Part of a small language model's weights.
Architecture: RMSNorm before each block, rotary positions.
Each number is 500 + 25 x the weight over its row's rms, rounded and kept within 0 to 999. Layers, rows and columns count from 0. Numbers have three digits each. The size before them is the row's rms in percent of the matrix's.

# layer 8 MLP down, 320x832, rms 0.0885, rows 0-319, columns 224-255
111:487461498471461551471493505488504536494497492494497489491503506505490496494453501446497513474499
107:526525509512493539513451500482485497507541481508535512463528525495504487512484514448523521466493
097:508511512465529530505468547507521533499503537528509500546483512490484525498524530490442488534506
097:558492515539448492508486475516443448495523515513481502533505498529473511522522505476499549512506
101:487480490457492537463442454497503492501497527497474487510455509499457475477480519529477522503492
098:505496496499505487472530508485522499450530510480509516431501493513522475487478522487504487495532
092:489566546559498491536538518489492474533487502471519490537546498478493508523504498500496504470489
100:504539453465537478447509523489516486491494498473537551516522491482480473544470476522471517467486
096:504486526515483550530534501467505511494499501519520503467505497539482542505529541509479511493541
165:504465518485471524504490497510479543475511488505507474504508494495477502503512556492521516504527
101:493510510474498513500464499498502489426499525514523512534498502530464470471469503492523531492516
094:481462503476456449505466470571539500491475515482495541511504511504501490539500524487480536475489
108:535518484461479504457485467534491484447467480508511532472483470531510549521572503493490540437469
095:482517526476486489483474481526542487498529516506477535498496496487501448486535526508544512507533
094:494506461496473466486514521521498479509477548503499489491525518495499487480455523502528520495495
099:522506490515511512443499584489475500512476514480476480490477518503519512556470474513488468491483
100:479488495535496537465505507492505508490491527512481485494496509504492515444487494554434533460550
098:479507494547483474480497507510467497528509451479482501457486474534512541443506508494529457477484
099:490523476476474496506496484523497500495530485518476488497491483466586475521507499539485509470485
093:472517488494504461476453511518541523483490560533491527501497480558510485562474474506489456486490
099:507502510497538522475506507518468504494488493456469455502508491531508506500533533530483527465464
107:495502494468499529516514483519477538499546493492486535479455475519466524504539492489475452499523
098:481465489555497478474539512506469488517520520498523504479553541529516517512490522550514460487498
095:469501556517498533497525495495471547531472479487511456510461496510479492501493511444511461494473
096:465527472476522475536516512503486505527508528483491487528491505505476486472514506515495526532485
098:508516502477446516479530505490499533510489462463496519523531467464473513526538518484486491473543
098:497542509508489538496504495502481525542517533503474482523505503498493545502493461487576502475503
096:516532476504494542519560534514493473515553488491511502504504487489493487514493495489485535502531
104:507468488540453443509517525514517469450490502504501564512515512475458489525506478526500498489504
098:447497498490481480527478495515540517470517478465489494496498504533479479518490523474539455518481
098:542455494467526509461518521514511494462504480492487479485476543486485488539485521508481501547489
099:520493513515508497554502502497515490481477474500448457526566517503523524510490530501569531475503
189:509472484472515517487490523494514531468481507528523497500483521516515497495467508500487488467485
099:509502502467517503489483488501549508497494466500490558474437519523515537492445476556500481495506
100:470516524502513436522501524492522511496508505472507469484496488479489489480472513472532498503505
099:478482497491482502460470522475479477523464503490535477491502487506517540484452512559508503539469
096:503519544508522455472504483488528484453471546497487453507492531526500458549481492527489451482502
097:520480455490539496533475507436525501489491528484472490464488523481486519502523502477503446511470
101:519531521489524514526548492500493526473510517463495508515502544565503518488519520547504473539501
099:496488492490521538529486531475507534479493516470487530481492482514498442494501475457483531471472
099:526494481493522508501450515487499522514429459479499493491509505553522495542501483509489497511459
091:471494531514476538531489540534487519498514474487477513469487528489499490518515472479451519495499
101:471483485488523521513478513540497499573529455520510525529486481484490470490500505470530462484531
095:512482482511449487497508462505534509472485518503471523546504443549554501447527496485519484538488
103:493503549531465512527451481520510516500502536506480456466497514460500466512511487518518532496547
095:470498492494497464504500519509535504513461504507497480455518501502492488496500518520488542513491
095:499492480460478447515457518465559503511492494464477513531485461496540503486518526533481484517472
096:542505511455515442527511504524513533488534430508550498529494480483543477502526476546522472511496
100:486503464540473493507503488486423503525474502449484501515467493523472485544500487477497512502500
104:494480516505481494481485511532505518495474557465496496480487513525532520508531523532472462460456
099:495534474511519490434499490528444470448514529484482486534503486509501521490461523541486494511497
101:522486529512517548517487496521494448528482454480506480491519491487518525479486483512501486535511
094:484472481519481539519467513494503525482488500495490526546524531461547507489509528563526515469492
098:496530481455536470496517496526517485482481490477488504455448538501517541493485529456482493516523
091:500498473484456530494521510482477516499468515510531468471502505497509558534546501539519500467491
095:532509501468485543466481497492504494454473494498507502501510548536523466505513508464485445507461
099:530504486482534486528516518541541476488469451465460548492492491524466522449558512483506457500499
094:494494494490460483507538494493472478466493522458532483531544553472553483517509500530473530463462
101:477507496532488497517497478509524479494517515481437505527547503472511479499487465444495549500505
094:502544490555474492504514499490491501485509444467506459503493492480553543499540522477488524507474
097:528512500445482494483499526502467524477493506507524518471491484508511488510506483498446509531506
095:494529501511491507487481482481482476527477512485488491575513512536516519507498536542509519491507
103:472531561513527474557533467460499499480450521518469467510465472483535512529523484531464475519486
096:518460495547514467511504483524491476481486518466489489514457496486510542486497496573508476568563
101:484519525469479469477516485521461507520491498503498475501489446462471479489525528502477480470474
100:471462471516501550529484491514485488473489463504505467518514505494513500501504516526523479479522
093:501520483508512524551465498459471469522523519514536535513502522539482519494520494489451448524474
097:470492488494491500483483497506497517481517505501520498506515481495500498506513493538515530509485
101:501499518486516533456500524498474516524546514471498507499496463506484517484508507483485474523510
099:521514532513463498511474511495473500506493550483542500510504528457480535496493469515496559556487
099:507503484504464505490532495493475446482519498503460487472513484486492497503482518498500531516506
096:522542510497444500540473510491515512513455480516513487459503488522505508524485487547501508515502
109:514514453489500464493483469481499475495516491511519465511474452498507491543527505500429487512470
096:505547511522471527490506494545474521506508516507507506510465506493474508460524497495548502538544
096:452514493521509481540510481512552548483535519450474464545519447504478518500509507508481496518491
095:469509513486514492495491527499485486519533462511539509478492523487514495522516494464471510506546
099:532465503512507533540481526500492498507485511499476495509498497485492492532549534540509482504476
102:514510527483479498498459486525536470509473465484522512513499481467534457460504498485482543534533
095:441530518480468523413547509522434512475523522497507501480492528483515455477474501506471521465504
094:521507498479555519499512487503514479476454533478489482531507434488505474477450510478494536497525
091:478522511509504473508494474527527484494462481489517495519523499448531484470508520492508469571516
097:459553515529509534491457479506536508493481500483553493533520508531555485515511484515540476514512
102:472511512510496479554533515513465477483455508518539535525531489515480508534486471485532522530483
096:511515508528461451513485501566511536526517481527486475509503533462490512563495466478523487472473
099:500477481524459490443500462491520500503493444510515496508495469512540493492515490481477502482450
098:514496508483501521505477564491519515443481517489496477521506485547534527471528462513495439489481
100:519500475495519454469521507477487492501510546506520425482481470474469542525482482466498507472495
092:474564495446511519489536531509538461515502472507509542511525516471553498476501462520507507540512
102:478471484530511483494514495486531500488496478511474480484470465495490480483488473519495507495460
101:455510489492516557480496488475491563500521492503565472518475497536520469494503483513491461519437
094:515516485510521508487492490526512494477486506459530502538494493485477511513519537457487528490511
098:510480492522471492479494514500479497526496485485518547494484510468490496506489528490489501504508
095:531492510502516479538522467450480489520562487490498450525487483501462489494507503481508488524546
096:495497511522495495471514519502478507479463557521475513533491488518486513485498514510450431507498
109:471501490492478516518511515543527467507485528479507495486462486505513520560526485525507495532496
095:496550494484465514509520519509465522490529509523471505500490436481460578555568499493468495479465
096:490496543511526497491490519503493537505510473488482542487515454507480454511520464475500529509529
093:539495550472498508444555530479494455513496492466528456452483476484498483481504521507480493470528
100:487485509464525532540537510513507494521489459487465480492495461533458464537472516509521518510500
092:536505497532444518522478525524507467492507508516499440483515499556510512527511528486494517532502
100:530543441492471500522517518526498562525553514493532504466495505505449478472486476428498493458511
095:507522461478537513523509547469496459516475480454503493512542463446525461483468523501498501493466
099:451535486508508500518469495482491498517510487525487461491486531526518494480521488539523547501434
100:507476492557552532479520470498535522501509501491518494456514513514510507566466485537508483498534
101:487491484481499518502527478513490495513516486502485493496506440509519554510488541547498532504453
097:487495473550535487560519487544534482495522498509451527528504454505540497505514495511467494541455
092:503502511516518452499513537497481502517497513535500487502462467522478497451496508523419469419538
098:491496524466506501549483506541485516505525504475516479490470490494516530517480470465459521464522
101:517479507506498497459514452556467492502513505510498525480513552556486493542499472507456496421501
098:493502536520553502560491471479505494524485496492493521487466496493531484507508479498462509477449
099:491513525531485489508499533489514528518487559496538466522510497465507494492532512537524530455456
093:480486493504525524481502538507479509480514476511543497526485518491527499539509518508438501480544
100:500541517521470494474550487502538547499466488527499442475509496485512485538463470530458438482495
102:495493479542474470508533518518493520506464482556488455492532473462468495475528522511492512444488
097:493509452500449510501488475522552528481478512495462515493473465476492499481523452519478537506513
099:462460526547466498532518461497484498533493504490519486550500494495499548504482488499482530502529
102:454493512520540513491502500519496501545528504478541471553474461503531556496510498480490485497488
108:528518525498523502501517518471523505544526473498524485495491505477483495478477474503450515461473
102:448538474493513515453489555512452500528504511477461512468493509536454537474527531470485511448473
092:475506524471510519487490509493534511482408428501553495487463455527481503513466511496492495461522
106:509483515489537469527526471473467488493475477486487503524502543504494485509530525492485553500512
106:476494501494488484500529494491501542507489490488501490503500512536441497503482525514468447519458
096:517473485481499526513524473505494504506483511519522511503517503473472481503467536526479550557457
100:479512497477547452505443505516479458489474548464489482531487531483552477501465524495473520507468
095:477492489495488515556473517522525512501525525457512489451491540521530507467516480495485465464506
100:485438526513453483510475507503528554514468497509507497506474487496484503493487509480509460497537
100:527483491488525521523493518496529507522467526521564506515477476516542486504473497495467494521438
097:560505490461485482472505506479525475488510440449441494446506520494507471495499456544461484469505
099:495494495498459541477542492516499548503487506483522527545535528488474496472545449493494518467529
101:495481556467513492504479504461531517456464492451494492462458547532527485525475478468538555501481
097:499516491503464500531498508490525487487483512482473447532511429477486510493496463497460490491482
100:497497486480479477532510473520517530465530477478479496523535567482479458536521462492497482476500
102:496526469512519494524519490508551479476456499488483499474492524447523510554496491498493445477486
101:516497483511565495507507532495475512521516490467485481484472532463475526529504434512497517486501
100:500522490530524474500480478535499491492540504483512507466509487512450455469472470515507447518474
102:530479506489503499540522539473492486522523467501476492486548459510551482466473462508462450484547
098:516498516479523492471450557485516468479456493519527463507557481523500525488518500522460482480466
096:469491543474475495495496506482520533533480559546494464502501521511507547508490455496507486504482
100:528480490524485487480516495510513500445471440506513474481485451504542493504445495494489535511583
101:455491490481482494520507509490519497496542472527534469467464498470480464445466542462481509487539
099:500517483470503493486497430494508475476483495518536475508500466495525497482441519504435527464501
105:513464503478482500511467516424521481473506503490516464465504524447481524507514496505549491476461
096:490517528506498447533525490532504559491485520523490524479485490482473466500458444519518504559469
096:502494450532491508467464493489482501514503516527520476436531444442510491530527505498470529466513
098:507466491520465498498493518451518487509476508472461464504517494511491487479519493519518506503512
099:514478489474537482466471462545497531478467550502449540539486525545512565521505473473532482517511
102:455509517516493492529500488453481489508523538476510498500523463496526528501479529491525479490499
097:480486494512518500510491496511497550512473463482484509490511529543520467527497489535507461488496
093:531489477464552494500513495476554511487435490574499494484474474508537489494459539556483504457492
095:509453498472466502489476547511529532495525551509524478479578533468569471470496483507491487474502
093:497468544518526514517520498509524495495471490522518518470514505488448522533482500512481470509414
096:487502504508517519522484526482490538469561480511504553476459533468462477510524465529530499519462
100:504488529498504502495463480506520577491537506494543489491486528508475520515492499495530517522474
105:535538493454505474479483546493513496513518496524545470498516457504505495470508505509466548535516
099:549494482493499515504535560487487516531471473468507496514538495538490496532513496487477503524489
100:484516500499498519467511464537525527534483503494531528446503474494529509504456514502469524516500
095:496525520522499521537510469510533538564528519449461466536489491508495528475476475511515495461505
099:493496518513554488507504517521484485507530535552436545472500493544511512465483498473481537498512
095:493548528476516508515491452535492541513523505496524487506494543481513502473506516510467529513518
098:498517487565490518554526473511506505502494484521496570514532523491469508512473484515514484473472
095:508520523485509541522504512521520515516527477486486514510510517497474510475532462521527504534494
096:478516493494523511502528491480491513489445505495494484487515505460533468493501493543538502517482
095:434489529483480476471478543515523432482520513479515505507504466518560491483485512474494488506511
100:448533569524495526525479489466485494509528545456536526540489463497479506451489507510460435459512
100:471489476521508467480521459520517458513529494534469447527516488494531477463494483505554543517529
102:461504472479488535491502478501514508532491497541506497564502491480489513507516495504436472464524
099:515501499509516508501497565501496542513571503519528459521518489527473491528478546513536497466500
099:480520507463543502460535515524493499458545425510494487503461475497471503474490452465488474516487
096:512531465471543522508490514483496534520516492434486490499495550507489501502513468558501500523456
095:488559538488498474486529522542443493494496521468507503476502529522490459535492530525456505473484
099:496494519510494510470436475464503484479487512510512511522538499494493506515519505521484515494477
098:499496456505484460501560530549499525474490499472524527503544499529482472497492513480500498526466
100:536480480497472499567475476447521525491481484515525470512536504481473487517497513533515506503485
097:483524511513501517501497490495501539494471548492496511490482503493485450515525503517509482470491
198:511485482473487471498523517517480476483476504505531468488492487495515483522489517527503512487525
098:542447499546493491457501485558504485503498512541507502467468527517491522505469537492521472492463
099:483526490523514494492490476491466477519492504499462514482536490469506516518475493493504512496511
097:501535485506488494533509520494511501519488488430491493523542488485474481523487450474490543462504
098:488536488465496496446468507490520503492551492501485429478494540513498493530475534505484450467499
103:478473480510558509481487454508497504524547463505550467509503509520515474498480496458451498457465
094:508497444536506480486508489523496520520480464475501470523486531483514486516523516449522486516495
100:498498485517517477525509521557509498482485536546495519535511472508477551496453531495544502500492
104:557503477481536533499461523465520495493486516504511462518538516548513502476511503473502505536525
096:506542490474498521543516500502483517498460483506510524504487477496461488527511485502534534479469
103:470554509496482547521516520476534542460519499486465488555534503507488496531498459515516464487510
092:523511533512466513536500537552458493544486482491492495461463416473515493532525523502512506513495
098:519499483548475521486543532523499564543519509506497511468485494493516535537481458493434483492495
101:503510505493520509518500531545503489499503517517504488483479461480447510530489463524467475475486
102:507492470491503535511494501517509506496425498497473550450481502484510523519506436491492509461480
095:511495522504543454496451478497487557476522490513497499538512538527518510497499520502461544501490
099:505512480512491519487504491513493517518475515467507475497485517506536506470499545503500490520498
096:509488515491488507461529481489505512514544499494512518477480523530464463550456522525539513520483
103:540494470458461464499489489472499482493486467498490515517507495513506504517524454483493493470499
095:476451514443528462519511515497513519496495442517484464491532486527521502476521468509481470514535
097:512501469493483510516521507529482514555473470482501496533488510484507467488556448532501465469529
101:546519503486509510470490484502485463483464438502466489478531513489537470517485473496456496462501
099:511521561493463499508445485453477476499462523451495532514461482485426473512530509553512501503478
099:455567457545492458518515507530474537496468517484499518501470514467496525499451474513493482533419
095:532505476516536486503476474522491520506452466499458492482541500503483534558533507472507557509489
101:493546531556510516484557502514499523514500510527502474453435491555493526504538496569486519548464
106:521487517517527498561527507508494535476507507499517482492499501503530506477443507504479516511531
098:508496482482497424508541442471487464504479545519515511493509481532545462461517477470506514524481
104:506527524494506531480520521496547486517517539499493505482523497469511486488510494496494507517505
090:485495472500475476480482517489507445492427538495490511540541502492497497520515525513523490494495
096:513529526504493503519509517499506462494528490533516480513485542511521503488485501501522541485506
096:482518492494503497485455508484487505495494496511492524474512459511501521502471510516471477546500
096:501510506468500513505473530466508462519480500484502497446491480469490496488514463518502542476483
093:538495479450500531536501557468544498482515505493469499509475495498531517459523485550497504456495
099:487521522531574506540508476509501480516510503472488486516498498497467507522476483477539498503493
096:388524496512501502525495496521456518492530511510490485522477512488507486502506435493531461507483
095:505499528470460510509496485470467532496503489513487500502514526510505468529485519544508491497493
094:519491520505506501459494511486499470482504481506516470531486512506482475503486500455467551474508
100:484491476469467517454516480516503484494514473466533510538467515518522505497447546483476519478500
103:517550494492499519470514520465528502496495505461466494466490504518528515542515527494502484563454
099:519531484529533504493522495518474466555543539469504533512516517519475503496532484497495485537488
098:509511538501497474549499496524523460465557519481511500522497513500501487463478530492494490507510
102:509502443538488483504482503466485508506559582515502485464519485546527502514484504564502484524495
099:513482495509478552510494485523515522476482554473482499472507510534477495475565515508531539504482
106:492517496543512455516516503509495492482495504516478494494498508498519506528529496521539489555491
096:505476488501455465511497461535475482511498518501504450509515542506471546479480494524484533582492
096:490511492474471513474482530467532527526493498501484506489483521486488526479536430492435440564483
099:480458544504510518458462482519512471498510481483486516511469495477527536460459487502504519561470
102:534490496470497503476487526511526518511505510559474477475524511506463503510526505501491530506489
099:523480460511487447525491469512531470483495467471503530497486519496509474516492476476472529464496
096:541498507541509507528533525493526461536481477494497541514500490477499527471543478465512451493490
099:475549518541480513516512473561504509520503492504558481477493494506540459500515455506490482487486
094:579474490503495469570524523476501491492552497484511491528486466418479461502522442428512500529504
101:492508488498472493527529489511474514494478495508515486452474467487454527499483471508530456534492
100:553553495531494486498491534525503508462455502474482516457508459551488520509479515502501514551500
099:492496494478536496520467470555505493487495562480511494556508522506484516526526488501496538518492
096:582473496510486414523513534525522508525506478485474536493502536526526477501515503523513493514468
097:478523528507483540449555500515460466479525500500493498495530520516468531525502480471477544500484
104:503540506503532498466453513496453502487495553470564508539502512513533513504480548479535471457498
098:498480521507501478488490453509496537540473461500491479495473509497496476499513495500516508476487
097:489490513494513523503495516475465523543495499461489502513560510534515508471466484534489535474545
097:488546546470507484486486500507432484501507511523520483510452498496466507510508480495481488466491
095:502523477489491517486469546503515477451491551441464513522512522512499519535543481493560501514471
090:461481453512504546543509499536495507522474526502542496524516551539475499536485487476477475508493
091:486477487508491511484502511499491539470469505515503489459487513482484551487505550503471526464494
104:454457512483491502448500552514490510459529472495491502502517517493466503506509530514524510475532
100:516460542503543488541484479460498458458470468531509521464495501500501483442452496500519537503489
094:499536468467539483508495513493466533447479520500504474437500451473577473538503495482526505467459
095:495489505478526503496514486502476500490458525524512522491481482503484529563513473509534505494494
095:477534513529470502522415510544523526468555518496513467460498501475495516529480524554520495515531
095:486464508482482541501515519481519454494520515491475512529481513518495493455492500469485477510529
097:484520523489502532531508528468480494466505510442484496432508525484485514460450463482491488525519
103:542503444436526497481484517511471498549484526524493504515512477528460477506535543538456499486459
097:484479472449506500467510514527543515507507545449527507506541495545434506471517487491518481536484
099:516493511517519498525505492539502509496504476490497523493454492475540516481518489535526507532523
097:490474508496531511492509500524508452455499499483446498495468493477492516497525514500510479512492
097:505519520510542491483483502540522539497501521483514496488509495513500481507488530520498508513480
094:573549526495488489464540470545496508495493460550518478515511474471515508499484499529500477529498
103:517519452493530494504509515489441520517495490490487514487504513483490496500484496500529493506508
098:472538465473496531492519472497537469487501517496529554510497517459517575500546515527513493487495
102:541492541514509517472502498485493477537476497518500542522496540479515486487541476471480444503469
098:508507485506530466521488479486500484495539503499520505535487476537506489500498504521480507511518
100:506485485504487486484510473455506531489501514532505509489516469524471501486539529495498438580507
091:492480558525503525508527478523471504495478499484492540517490477501519486511492483522527490533494
101:507469498500453480510580483549536465460499483513521488436510500521487503488465512453551491485551
099:497536485492461519510468467452513513472479503476471500505495503483517462492500481474473467524496
092:526486481508495488516473497505521536483508479452464545492534497514512504566509539493514492475452
100:506517544518473488514518525502489473502462501536445508459480518498494484530507487461441495506486
175:516478486505538508461487519521490457517506512521462470470485481536507506494486458480500513548514
095:468515496573501466504454485522497505510486518498539517494467480488505491450506521528516520516524
108:501456500519501470472511463491502494489497519465466509530496545506460479517494497526515537509495
097:514525488493529496519526550516490448510485507491492508511508485506512522474523478492490456504545
100:495507471482491497456519499503499482485447466489513546514501489526474510478482507498522524477503
091:560531454483512498515503521477517538515506493533458548512503495457485532507517520474527466517487
099:446497468504511493488510507527531495531492516535538498494533496509528543497514518509538552484516
097:520506515483465502529463524494524478529524512488440482496453520474468475505520503560530519440493
097:513509526450521520482509525466518466495515484489487517548505518516460444486486530509509524520488
100:466527529503516513500527477498460488488489497477524470488483520532517486486532523509485492506459
104:479496535504449593524487471486478502534531447452522482523485486523512473492526547526487527509514
097:541505502497551482526492526510533483503508510489504534491486456567499483458479503482482532533488
104:479544541529487471478447509490493500526507467491512534497542531506480533548480511512480469477510
097:469490531447497519473547469541486496483546485505571479449479494518491490477523507489490523490493
092:478495529495559533466515521502490451489502527486489484458459478480535517489469504475531498531508
100:502470477499497535472487468573462440498542490487516532474436527564485471472494519531484502533482
099:493515542513531525482495499540477489503495500506470449517509520521504510521469470507505515504492
101:517498463464523528505528540542488535476490493525526541500524504532512508486487504466499495531459
103:469521498523508456527528525512483542476469482480492543515523495480501491484468470487484485499486
098:452489496538448523494463482495510526491498487529516480504507504536490490458512514526513483531533
106:502522481508479532501508479509485494496522459489509491470493577505481513490494565498481512511522
116:511493462530505505500451472510483480508517507467499512526522503524539522513525443488474482472486
107:510514498488501490515476492519503484526470501511491445511536460503520507445507500486480500499456
098:450525496537483509548517484513480505549506477540540495521489489508489487472512524476490494514508
097:537498483515498496480505482478488542495500491495488526579514468526553514524519494533479460487481
098:528492553475487523475531508449468533509490484538497501489490466483558530542515514520476480497483
098:527527536509521493441485506520467455509507507504520492494455456494473554459507483476486498511546
101:509478516503486500515504515517507501520485508484452504479507522517473467484483496562490504465520
094:476501496473465491532518505475515485493457491485529494485483467510518482540537485507523452481486
096:537474452504568501480521532543486495510529489506452497512511467496496468457482504580542479518529
099:480516506509487498474491493462477509512489566543517510521500500521511538482511495507514562482473
101:516513491517481476497460544523505446527508530481519534513503515524501563542492531472476469505504
103:519524457504516488499472484467469499457515485555496489520516491477511496530525517489508469501499
096:507453489491494486520510526521518492477512491487502515487549472516507510491504487489507521500509
096:510528495516481499498509485513464547519490490471451477477518512520521479505518536534502484531498
096:499492519505485492512502501523525489508496531510521461488540544472560483550506479486513566487513
101:487467467558490471530556477476522522448502534544504494483463503496491508517519503500470481497541
101:497467472487516499529544474487486522522497557502495562481502488451531406477511480521484525482490
093:523538505481490486485512543507459511492522502473512533510514511502526547520477516496475469495474
103:496539460495487486474527521531513480435524516464496531527468482461511493525489529498535479533525
103:528526479498508493461566506518504483517504514469517468473500514482483525530510517466520573492510
096:515500543494518462520528515500482456518488510513500536518569439507472501474518537556479535494512
098:508466548561454502546493508475518497487498485489493499532476492497457476495498534449526495530522
101:507552481482480486519501489514489513522487526506514529515503483531508528478462473504467466475493
099:570475512506492534534481509521478499450513523503482499481482507500474478482537460475539506527497
097:521475484498515546480532492485520515485508451503515525490515483559476473537494500514479493515473
101:486480466522470516515462505541502561473464539504488537529485518473499510537535486475482478477457
097:498477448519522470528482530557481475508492548516509452499483494498522495505503548512518533516508
097:492488521499538510508479508497494507518448513519516511520518470499496527490520489492484488504457
099:475451491502463487515495571524499499484450522512500491466491466502495465537509491469506485470535
099:493473463520497516530479493467520515491477576568482502502504549539499524457504520486533491484513
099:515515493509434556534470496499469474490460517499446492527508479525475523514472469492497465504495
101:495506478524507508526502489507500527490525511522482484486468517509435537445528487563510512488496
101:501543462517426471516516537461465517495471556480487492491506506476506531505503527516489512515499
096:558489472495532502486539497449480521501451561488490480514499490433510539479521505508500496543496
101:503526525521520512483560510510506452575518458509507463487484476495458489535470443467511494503510
105:462548512508540495472510490435504509518530509499494522546510544524505510457443531486534542492467
096:493526479523493460557491516529472486557494507494499500513535494497535509538518482482547506527494